Each number is 128 + 24 x the weight over its row's rms, rounded and kept within 0 to 255. Layers, rows and columns count from 0. The size above them is the row's rms in percent of the matrix's.

# layer 8 MLP up, 256x64, rms 0.0922, rows 181-255, columns 0-31
size [ 90 100 107 118 104 103 115  89  99  91 103  94  92 108 121  99  96 101  86 108 102  98 102  91  83 121 109 106  97 111  97  99 107 128 111  93 106 110  88 113 100 107  97  96  95 110 122 116  96  85  92  91 104 104 110 100  90 100  89  93 121 113 111  90  89 113 102 110 113  85  54  93  89 103  99]
[[ 96  95 119 133 116 142 125 136 106 109 135 122 194 123 105 127 140  63 128 145 136 148  98 132 138 108  99 145 118 178 110 139]
 [112 134 159  66 169 139 153 101 154 130 144 126 131 108 144 119  97 105 136 115 127 121 142 108 158 162 133 144 108 125 117 121]
 [133 102 107 158 129 133 130 118 124 107 144 107 122 158  86  99 138  76 112 128 100 127  97 125 128 163 139 120  99 151  85 103]
 [111  98 131 149 123 122 146 139 158 119 101 163 124 168  78  94 130 133 163 123 140  84 137 149 126 177 138 130 147 123 129 121]
 [ 86 151 142 112 116 135 146 112 117  96 183  95 136 105  86 119 175  91 128 118 155 134 122 126 121 132 134 148  88 138 159 142]
 [103 153 153  97 115 151  73 157 149 154  99 135 123 100 128 128 114  82 126 131 106 110 128 107 161 120 137 175 128 130 156 128]
 [137 151 128 129 106 107 139 154 104 128 109  97 122  84 130 113 136 124 118  71 134 173 133 132 130 140 170 146 156 178 119 142]
 [139  89 122 154 142 110 117 154 140 132 120 111 118 138 135 105 102  65 145 127 137 118 127 145  64 136 153 112  73 128 185 129]
 [120 126 101 125 104 127 126  69 142 145 123 137 134 140 108  96 134 124 111 145 161 143 149 115  85 105  98 124 117 162 122 137]
 [163 112  90  94 137 149  86 141 150 148 133 152 129  82 118 122 130 125 120 131 131 162 136 131 145 154 110 149 102 129 145  80]
 [143 104 146 157  95 159 114 164 156 136 103 125 105 103 112 110 111 120 127 129 113  89 146 127 180 101 146 133 133 144  86 163]
 [136 129 128 120 102 121 142 141 162 143 168 137 117 126 151 122 132 119 157 153 152 168 109 149 126 131 125 135 126 107 144 143]
 [126 136 119 135 116 136 148 165 127 105 129 101 155  91  91 106 140 137 161 117 127 130 159 131  92 167 154 109  85  96 141  98]
 [117 164 125  90  80 185 144 105 118 126 171 107 122 113 128 139 135 155 127 135 138 114 136 108 122  83  94 113  88 143 156 134]
 [145 120 114 112 141 141  87 132 118 138  85 165 152  83 109 158 147 117 155 105 139 101 128 156 138 121 138 167 145 145 146 120]
 [ 87 112 141 144 149 153 137 110  88 134 141 115 135 105 106 114 156  77 113 116  82 151  87 118 131 111 149  97  93 136  90 123]
 [128 125 123 125  95 128 107 134 156 101 154 133 127 133 120 156 141  96 132 113 155 144 101  80 110 132 127  96 169 158 158  68]
 [119 143 149  85 107 129 117 139 101 123  93  89  89 120  82 111 134 113  90 111 115 126 185 127 169 121 133 100 104 124 136 127]
 [129 132 135 168 131 150 100 125 118 132 144 105 109 135  97 142 123 144  95 123 142 103 130 106 154 133 100 131 129 174 130 147]
 [ 82 139 169 124 152 135 126 101 169  98 126  84 121 157 126 155  92 111 133 164 137 107 108 118  92 152 168 125 105 142 145 134]
 [ 99 141 152 106 116 114 117 162 142 130 140 143 109  93  77 117 118  99 104 114 119 132  99 131 130 154 135 107 152 112 162 165]
 [ 85 145 130 114 143 141  96 111 102 155 117 123 135 129 181 103 148 102 134 120  96 137 106 140 126 165 112 129 175 145 155  93]
 [119 107 142 114 112 184 102 151 126 156 130 143 150  98  75 161 116 132 117 103 167 136 101 158 112 143  92 109 167 115 148 134]
 [100  64 104 120 122 144 128 147 143 111 129  94 101 112  94 103 105 155 146 134 100 117 158 136 117 117 114 153 133 135 137 165]
 [ 94 147 131 139 152 172 129 115 146 108 121 135 130 132 132 167 137 120 142 108 161 102 179 112 123 141 144 105 190 128 162 110]
 [130 141 121 109 122 140 111 158 138 120 128 133 155 119  97  99 130 105 103 116 147 133 105 106 128 137 108 161 144 104 144 178]
 [169 117 118 113 141 157 128 152 158 137 132 125 144 109  95 134 124 124 149 116  92 114 100  95 146 124 100 102 144  96 108 114]
 [ 87 132 154 170 129 122 140 125 162 109  84 137 142  87 144 161 146 116 178 146 162 125 142 140 138 162 116 111 118 169 188 163]
 [137 104 123  58  88 104 164 154 147 109 146 132 104 130  95 135 120 118 154 125 109 125  73 110 100 138 109 161 144 114 162 129]
 [145 145  91 137 123 150 119 110 139 154 165 141 152 124 127 136 177  74 144 148 126 157  87 158 116  82 117 139 102 119 105 107]
 [141 164 160  85 132 127 141  88  78 142  87 172 162 119 103  91 107 130 109 124 138  87 160 134 118 162 113 141  89  88 131 144]
 [ 77 106 117 116 104 120 121 129 114 155 135 142  90 113 157 126 104 141 133 123 124 116 136  80 123 139 126 167 184 130 122 129]
 [125 127 102 120 100 167 157 132 169 112 129  86 107 108 136 167 118  86 158 126 139 115 177 131 134 146  97 154 135 152 176 127]
 [127 131 150 127 113 104 100 101 112 150 129 107 129 120 121 118 129  72 179 153 166 130 102 112 138  90  85 118 132 133 112 145]
 [125 154 155  93 104 105 156 101 128 165 162 111 125 151  88 133 147 157 109 167 162 105 161 107  65 133 160 142 116 143 106 161]
 [137  95 157 127  81 155 121  87 110 164 118 103 144 121  84 135 106 125 156 111 131 119 143 137 130 110 138 104 104 107  93 103]
 [ 99 118 125 105  94 123 121  97 135 166 114 138 112 120 138 133 102 135 169 154 114 107 152 117  82 146 123 130 112  96 127 132]
 [154 104 175 128  81 128 135 184 154 118 126 120 121 139  80 121 110  95 172 126 130 130 121 131 123 100 133  89 123 123 139 142]
 [157 126 102  69 127 120 125 146 143 112 132 105 134 148 118 136  83 101 138 198 138 178 129 146  95 143 114 148 159 127  90 132]
 [ 97  78 144 130 151 124 127 157  88 112 101  82 144 100 151 126 110 101 118 133 110 149 126 139 121 162 151 109  95 107 121 163]
 [140 124 118 125 100  93 124 142  95 131 107 136 144 156 109  93 118 133 105 166 159 159 136 106 120  97 114 133  96 124 127 140]
 [120  97  93 134 144 151 141 129 134 144 139 122 139 126 159 156 111 140 118 122 103 141 160 126 125 159 136 151 104 166 137 166]
 [158 169 169 146  98 160 136 142 150 166 111 141  97 130 108  87 159  76 146 114  96 122 117 110 140 118  88 104 113  84 136 117]
 [160 140 149 114  90 116 132 102  99  90 119 142 103 153 102 109 141 117 139 113  83 118 146 115 124  73 113 143 122 158 150 135]
 [147 139 119 135 130 118 124 157 108 161 154  99 171 130 109 111 130  51 128 178 147 132 104  95 143 103 147 128 120 147 109 119]
 [112 123 149 130 115 122 110 116 151  88 103  87 134 116  98 124 142  98 109 165 151 131 127 181 157 129 117 148 199 112 160 145]
 [ 93 135 133 159 150 122 108  67 175 164 105 142 125 120  84 125 120 114  97 171 130 115 152 130 106 141 126 153 139 151 138 103]
 [122 102 142  97 171 143 177 132 120 129 112 113  97 116 115 144  98 133 130 113 104  91 169 139 157 134 134 112 162 127  93  93]
 [126  98 129 131 136 157 129 124 104 150 113 172 103 121  95 121 158 104 125 127 116 122 121 122 134 127 163 163 138  62 153 121]
 [126 127 153 139 136 159 155 144 133 156 125 129 142 134 133 132 119  92 119  82 153 118 136 118  88 127  94  93 107 180 153 113]
 [141 140  96  89 107 129 140 131 101 155 144 132 104 124 150 140 132  68 151 200 119 140 114 100 100 120 150 152 131  77 106 124]
 [140 122 116 133 211 157 133 106 148 139 127 134 139  68 144 125 119 106 119 167 111 186 148 109 142 145 109 123 102 140 137 148]
 [134 137 158 119  93 132 162 129 144 146 109 146 132 112  82 189 142 108 113 107  94 127 106 159  83 118  72 164 144 127 150 121]
 [149 142 110  90 117 147 123 133 157 124 144  95 115 139 154 117 103 130 132 141  65 115 143 126 120 167 127 152 198 103 142  98]
 [131 113 135  78  88 132  95 140 118 113 123 131 138 153 145 161 139 121 130 153 128 155 131 127 111 109 164 143 103 141 129 132]
 [101 102  97  98 155 175 184 155  96 115 116 130  99  91 122 135 136  91 118 143 120  85 102 105 133 143 122 122 145 147 124 147]
 [ 86 114 113 116 118 147 138 171 115 134 159 120 135 145 116 130  94 148 110  84 107 135 144  99 101 113 144 153 111  68 112  69]
 [108 113 160 159 137 138 139 120 126 116 123 157 120 134 136 146 149 143 147  95 153 170 136 136 127  92 127 145 130 179 188 104]
 [115 105 101 102 145 134 107 117 132 123 126 140  89  98 109 157 143 139 123  88 145 124 159 126 102 169 128 161 136 114 148 107]
 [112 147 138 123 169 133 136 138 112 141 159 110 145 114 113 102 159 103 119 124 139 101  96 144 128 136 144 148 143 120 118 141]
 [125 117 149 149 124 105  99 109 112 150 121  99 147 108 100 113 147 100 122 111  97 142 142 121 106 187 114  96 113 124  87 152]
 [164 142 176 107 147 124 123 126  99 127 133 146 112 103 147 147 135 109 162 116  69 135 110 125 145 130 148 128  78 136 139 117]
 [131 100 151 131  96 122  87  92 106 152 107 147 134  79 132 123 135 128 163 148  85 177 179  91  89 138 157 142 134 143 148 142]
 [124 118 119 121 141  76 131 135 123  83 129 146  89  95 106 111 129 111 107 132 134 157 176 160 114 128 100 148 162 119  94 158]
 [ 32 105 142 146 106 143 168 114 146 113 138 131  90 120 148  89 104 158 109 158 136 100 115 146 135 133 129 146 147 160 116 117]
 [133 125 131 126 128 141 157 112  96 109 100 117 147 109 134  92 143 126 131  86 134 118 132 119 109 130 123 151 167 135 187 133]
 [ 74 106 173 171 142 130 119 144 139 130 108  55 126 122 127 112  80  99 123 133 126 135 138 144 106 154 115 108 143 156 106 124]
 [117 149 109 100 124 165 117 111  82 172 126 171 149 130 139 137 157 132 101 122 154 151 127 110 116 119 139 165 155 118 158  68]
 [110 137 100 167  99 114 108 135 117 144 111 107 111 118  86 130 141 155 111 160 141 146 151 142 130  93 108 191 132 139 158 164]
 [137 138  63  92 155 158 126 110  98 129  85 133 122 103 107 109 134 126 163 145 137 121 139 103  91 140 152 132 144  99 124 127]
 [ 92 106 135  92 158 148 123 163 127 115 133 126 134 116 110 102 182 140 121 181 127 159 140 122 147 164  77 170 144 113 116 151]
 [163 145 156 147 114 179 152 112  99 148 120 146 117  62 122 133 124  92 144 126 124 115 167 124 132  96 124 173 138 164 149 165]
 [165 149 155 118 121 117 157 102 141 119 117 145 157  96 132  94 176 102 138 143 125 104 133 134 128 135  99 157 152 143 108 168]
 [111 138 168 153 133 108 161 106 148 133 149 136 104 158  80 154 130 135  94 145  93 127 138 150 113 144 100 160 135 147 140  82]
 [ 67  80 138 125 119 125 133 131 120 109 128 149  95 142 141 119 139 153 120 150 137  89 139 116 155 165 148  99 121 164 154 143]]
# layer 8 MLP down (transposed), 256x64, rms 0.0891, rows 181-255, columns 0-31
size [ 91  98 100 107 116 112 115  95  96  98 105  85 104 112 103  96  88  93 101 100 103  97  89 104  86 115  97  91  97 109 123 107 100 117 113  97 112 126  83 101  91  79 102  96  96 127 117 106  88  85 106  84 103  98 101 105  92  88 105 102 110 101 113  92  89 100 119 102 113 107  66 100  89 105  84]
[[166 104 139 112  96  75 143 117 130 105 143 130 133 119 157 121 110 141 115 137 102 147 129 140 103 116 115 140 131 116 170 146]
 [ 95 108 123 133 126 115 132 131 146  75 137 121 146 143 156 142  85 152 138  90 187 119 140 160 130 150 118 107 117  95 133 106]
 [101 132 108 130 125 112 139 161 158 156 152 127  87  49 156 111 155 139 156 124 106 133 109 165 154 121 137 129 126 140 147 118]
 [119 149 106 104 180 148 177 109 130 129 122 154 105 134 118 102 187 158 150 144  69 137 126 154 115 145 120 121 120 113 117 113]
 [130 121 176 112 140 132 142 123 145  97 140 130 113 126 129 123 152 125  77 148 131 121 145 148  79 115 134 126 135 114  97 145]
 [ 70  99 124 182 147 134 142 119 183 131 191 152 146 141 106 132 122 145 178 155 116 107 107 115 124 127 150 117 120 117  84 138]
 [182 139 145 127 114 103 139 111 142  79 105 146 135 134  96 136 104 146 154  72 117 142 121  94  83 153 112  85 163 150 152 125]
 [149 145  95 134 126 134 183  93  85 163 104 103 148 102 161 147 151 172 131 152 109 138 151 122 141 103  92 118 148  96 109 157]
 [135 105 171 119 150 150 134 143 143 137 143 162 119 108 169 141 125 150 124 160  98 159 132 156 160 126 144 155 112 116 165 134]
 [130 175 119 141 145 155 141 127 142 173 102 134 130 147 154  96 110 110  56 112 128 125 125 115 158 174  67 127 114 132 170 132]
 [120 144 140 107 144 148 142 167 122 170  86 134 130  96 154 132 145 175 140 124 128 120 158 152 102 132  96 154  91 120 154 178]
 [ 97 152 154 138 157 122 113 186  89 145 130  99  97 150 111 142  86 157 134 113 116 123 139 148 151 105 150 121 164  96 118 114]
 [109  89 154 138 113 115 169 167  97 154 170 105 121 139 124 115 110 108 142  96 152 128 148 129 148 176 101  89 143  83 135 126]
 [144 100  87 160 131 128 125 106 140 114  77  80 129 141  85 146  83 137 125 133 137 116 118 123 123 143 136  86 134 138 161 140]
 [123 152 136 131 101 117 195 152 120 113 185 121 136 147 132 104 137 152 123 159  66 145  81 109 106 122 134 128 123 105 146 129]
 [ 92 110 122 121 105 138 122 137 172 144 153 160 119 126 139 140 164 104  73 116 161 123 155 165 106 141  98 146 151  99 107 108]
 [142  95 127 135 131  80 133 141 118 140 114 129 127  99 142  93 106 121 162 136 122  90 146 128 124 137 116 151 132 115 113 162]
 [120 106 104 167 148 105 170 117 139 105 145 141 162 147 160 174 114 126 111 112  97  95 119 130  95 135 140 137 117 110  50 153]
 [121 153 180  90 107 130 144 117 127 115 104 136 129 149 113 109 150 155 131 110 119 162 110 105 130 132 106 120 128 110 162 166]
 [ 81 142 178 107 118 147 147 123 146 161 132 130  98 115 137  90 147  93 100 122 124 138 178 135 150 116 140 143 108  99 114 129]
 [139 112 157 163 138 151  98 133 128  96 120 111 125 107 130 139 148 113 114 174 129 121 114 166 127 125 127 107 137 126 119 103]
 [153 155 103 154 134 110 132 142  91 135 112 159 122 130 165 162 141 160 188 128 111 100 130  88 110  97 103 116  99 100 126  97]
 [125 149 116 178 135  85 147  97 113 106 126 131  90 183 133 123 107 126 148 146 131 138 103 135 150 161 131 168  94 130 105 118]
 [124 134 162 107 145 153 173 144 161 125 141 129 120 147 113 114 141 104 124 131 135  93 186 111 136 119 125 152 117 135 141 137]
 [151  73  98 134 139 156 160 125 174 149 156  79 137 165 112  94 116  78 151 141 167 153 150 140 110 139 103  84 159 114 128 133]
 [142  93 154  87 143  79 100 156  96 143 129 183 127 114 123 101 126 117 124  76 134 139 137  89 128 118 131 183 128 133 139 150]
 [ 87 168 100 148 150 125 136 153 101 133 120 148  88 140 173 150 104 133 132 114 162 140 116 142 133 178 163 148 136 141 142 153]
 [160 127  97 108 130 143 102 134 102 149 169 135  99 171  93 116 111 113  88 145  88 133 128 101  98  99 112 133 136 104 105 133]
 [144 105 151 172 142  83 111 137 173  93 133 152 152 183 107 145 124 122  99 129 183 150 113 146 119 110 113 137 123 130 135 146]
 [114 145 133 123 131 100  87 113 168 124 143 124 170  81  88  77  98 127 164 101 126 116 121 105 104 133 107 145 111 110 133 150]
 [ 89 120 107 122 100 137 137 177 122 142 160 104 125 112 138 137 110  98 141 144 133 147 135 116 117  95 129 148 204 125  91 123]
 [118 199 140 118 131  87 141  84 143 122 140 111 136 101 143 159 121 112  90 113 121 156  94  99 106 111 147 147 140  78 106 150]
 [130 100  88 150  91  87 108 160 161 155 171 141 133 172 147 129 128 130 175 135 105 147 167 142 113 184 114  99 139 132 135 113]
 [142 113 132 111 125 103 106 130 105 164 102 103 150  96 140 112 208 132 141 155 134 114 173  88 146 109 120 143 139 121 172 168]
 [135 101  69 128 154 128  92 121 129  66 121 140 120 113 130 164 106 137 103 118  46 137 121 135 154  86 147 140 120 110 148 132]
 [123 163  88 129 163  79  85 116 130 159  80 147 134 148 144 136  91  99 118 140 143 103 122  91 110 114 122 116 114 147 125 133]
 [162 155  87 154 145 106 125 129 105 121 114 142 117  94  73 136 110 128 100 110 134  94 129 102 172 140 117  95 169 131 127 113]
 [145 126 141 165 108 148 121 107 142  94 187  99 112 115 133  66 129 124 165 155 110 133 148 140 116 111 138 118 144 119 133 118]
 [109 123 125 122 147 154 111 124 113 123  96 143 128 111 140 138 160 177 142 129  92 132 139 112 141 117 170  79 119 132  97 136]
 [152 156 153 118  77 126 126  81 107 144 154 106 105 168 136 177 124 157  95 111 125 126 145 158 121 150 132 134  88  94 143 114]
 [109 114 106 138 158 153 125  83 130 118 134 115 141 121 169 149 121 141 163 102 108 115 130 162 171 161 165 117 151 141 102 125]
 [133 184 152 160 131 125 101  97 133 120 172 120 140 123  99 101 146 110 144 124 183 128  97 112 168  70 132 103 161 105 130 128]
 [134 141 136 179  85 113 129 135 132 122 148 146 146 146 125 180 103 104 143 143 123 146 106 135 105 103 154 134 147 147 100 131]
 [100 139 141 155 101 120 141 142 133 130 100 138 157 119 137 128 166 181 130 132 103 144 164 129 160 164 107 159 131 124  97 124]
 [113 142 160 128 136 125 149 161 102 126 112 142 123 141 103 139 124 147 108 138 120  75 170 118 144  98  78 117 130 101 160 183]
 [114 107 114 106  58 127 158 137 171  70 125 138 154 147 136  83 130 100 112 152 100 126 127  85  88 111  95  98 135 136 102 134]
 [114 138 143  84 166 120 116 123 169 132  89 138  72 137 106 102 105 149  92 143 112 133 134 158 170 146  99 130 113 106 137  93]
 [145 175  93 121 155 142 139 100 136 168 140  95  92 110 148 120  96 104 118  79 150 126  93 130 118 130 122 116  96 155 109 135]
 [112 112 162  96 115 116 128  99 160 129 130  99 140 134 148 127 120 148 156 142 148 148 129 147 117  83 111  86 145 134 132 179]
 [100  80 107 110 142  78 118 132 159  92 128 142 117 145 126 160 135 144 122 112 135 108 123 173 177 146 124 112 125 111 137 117]
 [139 138  92 133 142 148 130 117 129 119 154 145 139 170 151 125 103  96 122 116 135 112 115 114 141 144 104 134 110 145  94 138]
 [144 104 131 122  55 105 130 146 123 112  96  91 121 156 145 150  86 167 123 159 166 116 153 158 110 116 119 115 130  93 119 136]
 [123 103 173 124 128 176  95 138 127 151 121 114 135 121 194  90 130 113 111 152 131 113 120 127 155 183 156 159 143 136 111 111]
 [145 109 150 138 145 130 108 123 144 115  98 167 105 112 115 116 117 202 134 116 109 138 128 108 144 114 101 117 119 112 127 141]
 [126 135  91 116 131 186 130 117 107 110 165 120 136  95  97 102 120 148 184 146 157 112 117 142 154 171 123 131 154 128 158 119]
 [148 123 136 112  95  90 116 140  89 126 151 149 156 198 120 117  99 153  78 130 137 121 129 145 100 116 176  97 133 119 125 166]
 [ 98 129 131  85  99 121 127  88  91 106 150 150 153 107 162 109 114 141  96 169 124 127 120  97 173 140 149  84 141 135  85 156]
 [168 106 104 119 107 127 150 177 133 147 145  96 149 152 149 122 135 152 115 173 146 100 107 160 151 175 131 123 117 130 119 169]
 [152  97 135 148 155 144 137 164 141 106 184 147 128 125 124 130  85 113 148 107 155 123 136  87 126 161 130 164 173 126 160 123]
 [167 101 142 129 142 144 158 126 161 150 120 137  80 128 140 137 151 138 111 146 161 124 123 108 119 154 116  56 146 143  89 146]
 [109 176 162 159 136  62 125  97 142 103 121 132 129  93 131 166  99 125 119 122 137 140 127  84 124 141 114 171 119 143 139 116]
 [140 142 107 128 136 178 145 110 135 110 151 161 126 105 126 141 150 177 153 126  99 124  61 119 117 166 138 152  95 145 121 116]
 [102 168 128  89 153 160 128 122 130 144  82  82 146 128 141 103 167 133 115 115 122 139 123 151 138 156 121 145 122  76 134 125]
 [ 88 150  66  94 159 115 109 114 107 166 102 124 142 139 114 140 102  77 142 147 130 127 100  74 112  99 137 102 113 131 144 119]
 [127 119 165  91 148 151 143 135 126 153  91 163 107 136  95 124 113 169 122 120 126 114 161  99 150 105 149 144 129 101 119 170]
 [125 171 124 104  80 126 109 110 143 134  83 150 109  92 114 139 153 157 120  88 108 162 154 165 126 129 143 138 119 131 117 173]
 [103 104 124 149 115 139 153 110 103 123 100  56 113 160 117 149  94 129 120  88 121 171 116 110 140 148  91 109 122 141 143 139]
 [115 126 100 178 130 113 176 153 167 120 120  88 111 152 146 115 124 125 166 133 102 148 139 110 115 118 107 117 116 123 101 200]
 [108 112 150 109 154 177 119 131  88 146  97 104 149  97 141 103 155 127 133 139 157  82  93 118 138  86 122 136 105 148 165 110]
 [143 138 158  90 154 151 117  98 133 114 164 123  98  83 119 133 118  74 114 121 151 141 152  97 135  99 128 146 119 141 142  97]
 [156 125 123 139  96 162 157  80 116 107 136 125 101 143  82 154 119  68 143  98 155 111 122 138 158  81 158 138 120 131 121  93]
 [136 126  61  89 113 127 133 126 105 160 123 140 126 152 183 137 143 152 115 154 119 120 104 142  80 131 133 107 116 158  97 137]
 [117 100 121 128 141 126 111 124 117 148 149 143  98 161 147 132 132 129 130 143 131 122 127 141 126 136 146  96 106  85 200 125]
 [129 166 163 122 102 141 115 147 125 108 106 145 135 148 107 117 120 161  97 177 126  94 123 127 106 108 149 119 153 176 164 134]
 [160 127 114 115 111 146 114 123 140 205 164 129 140 134 135 115 210  96 149 131 109 138 119 139  86 149 174 132 144 109 130 147]]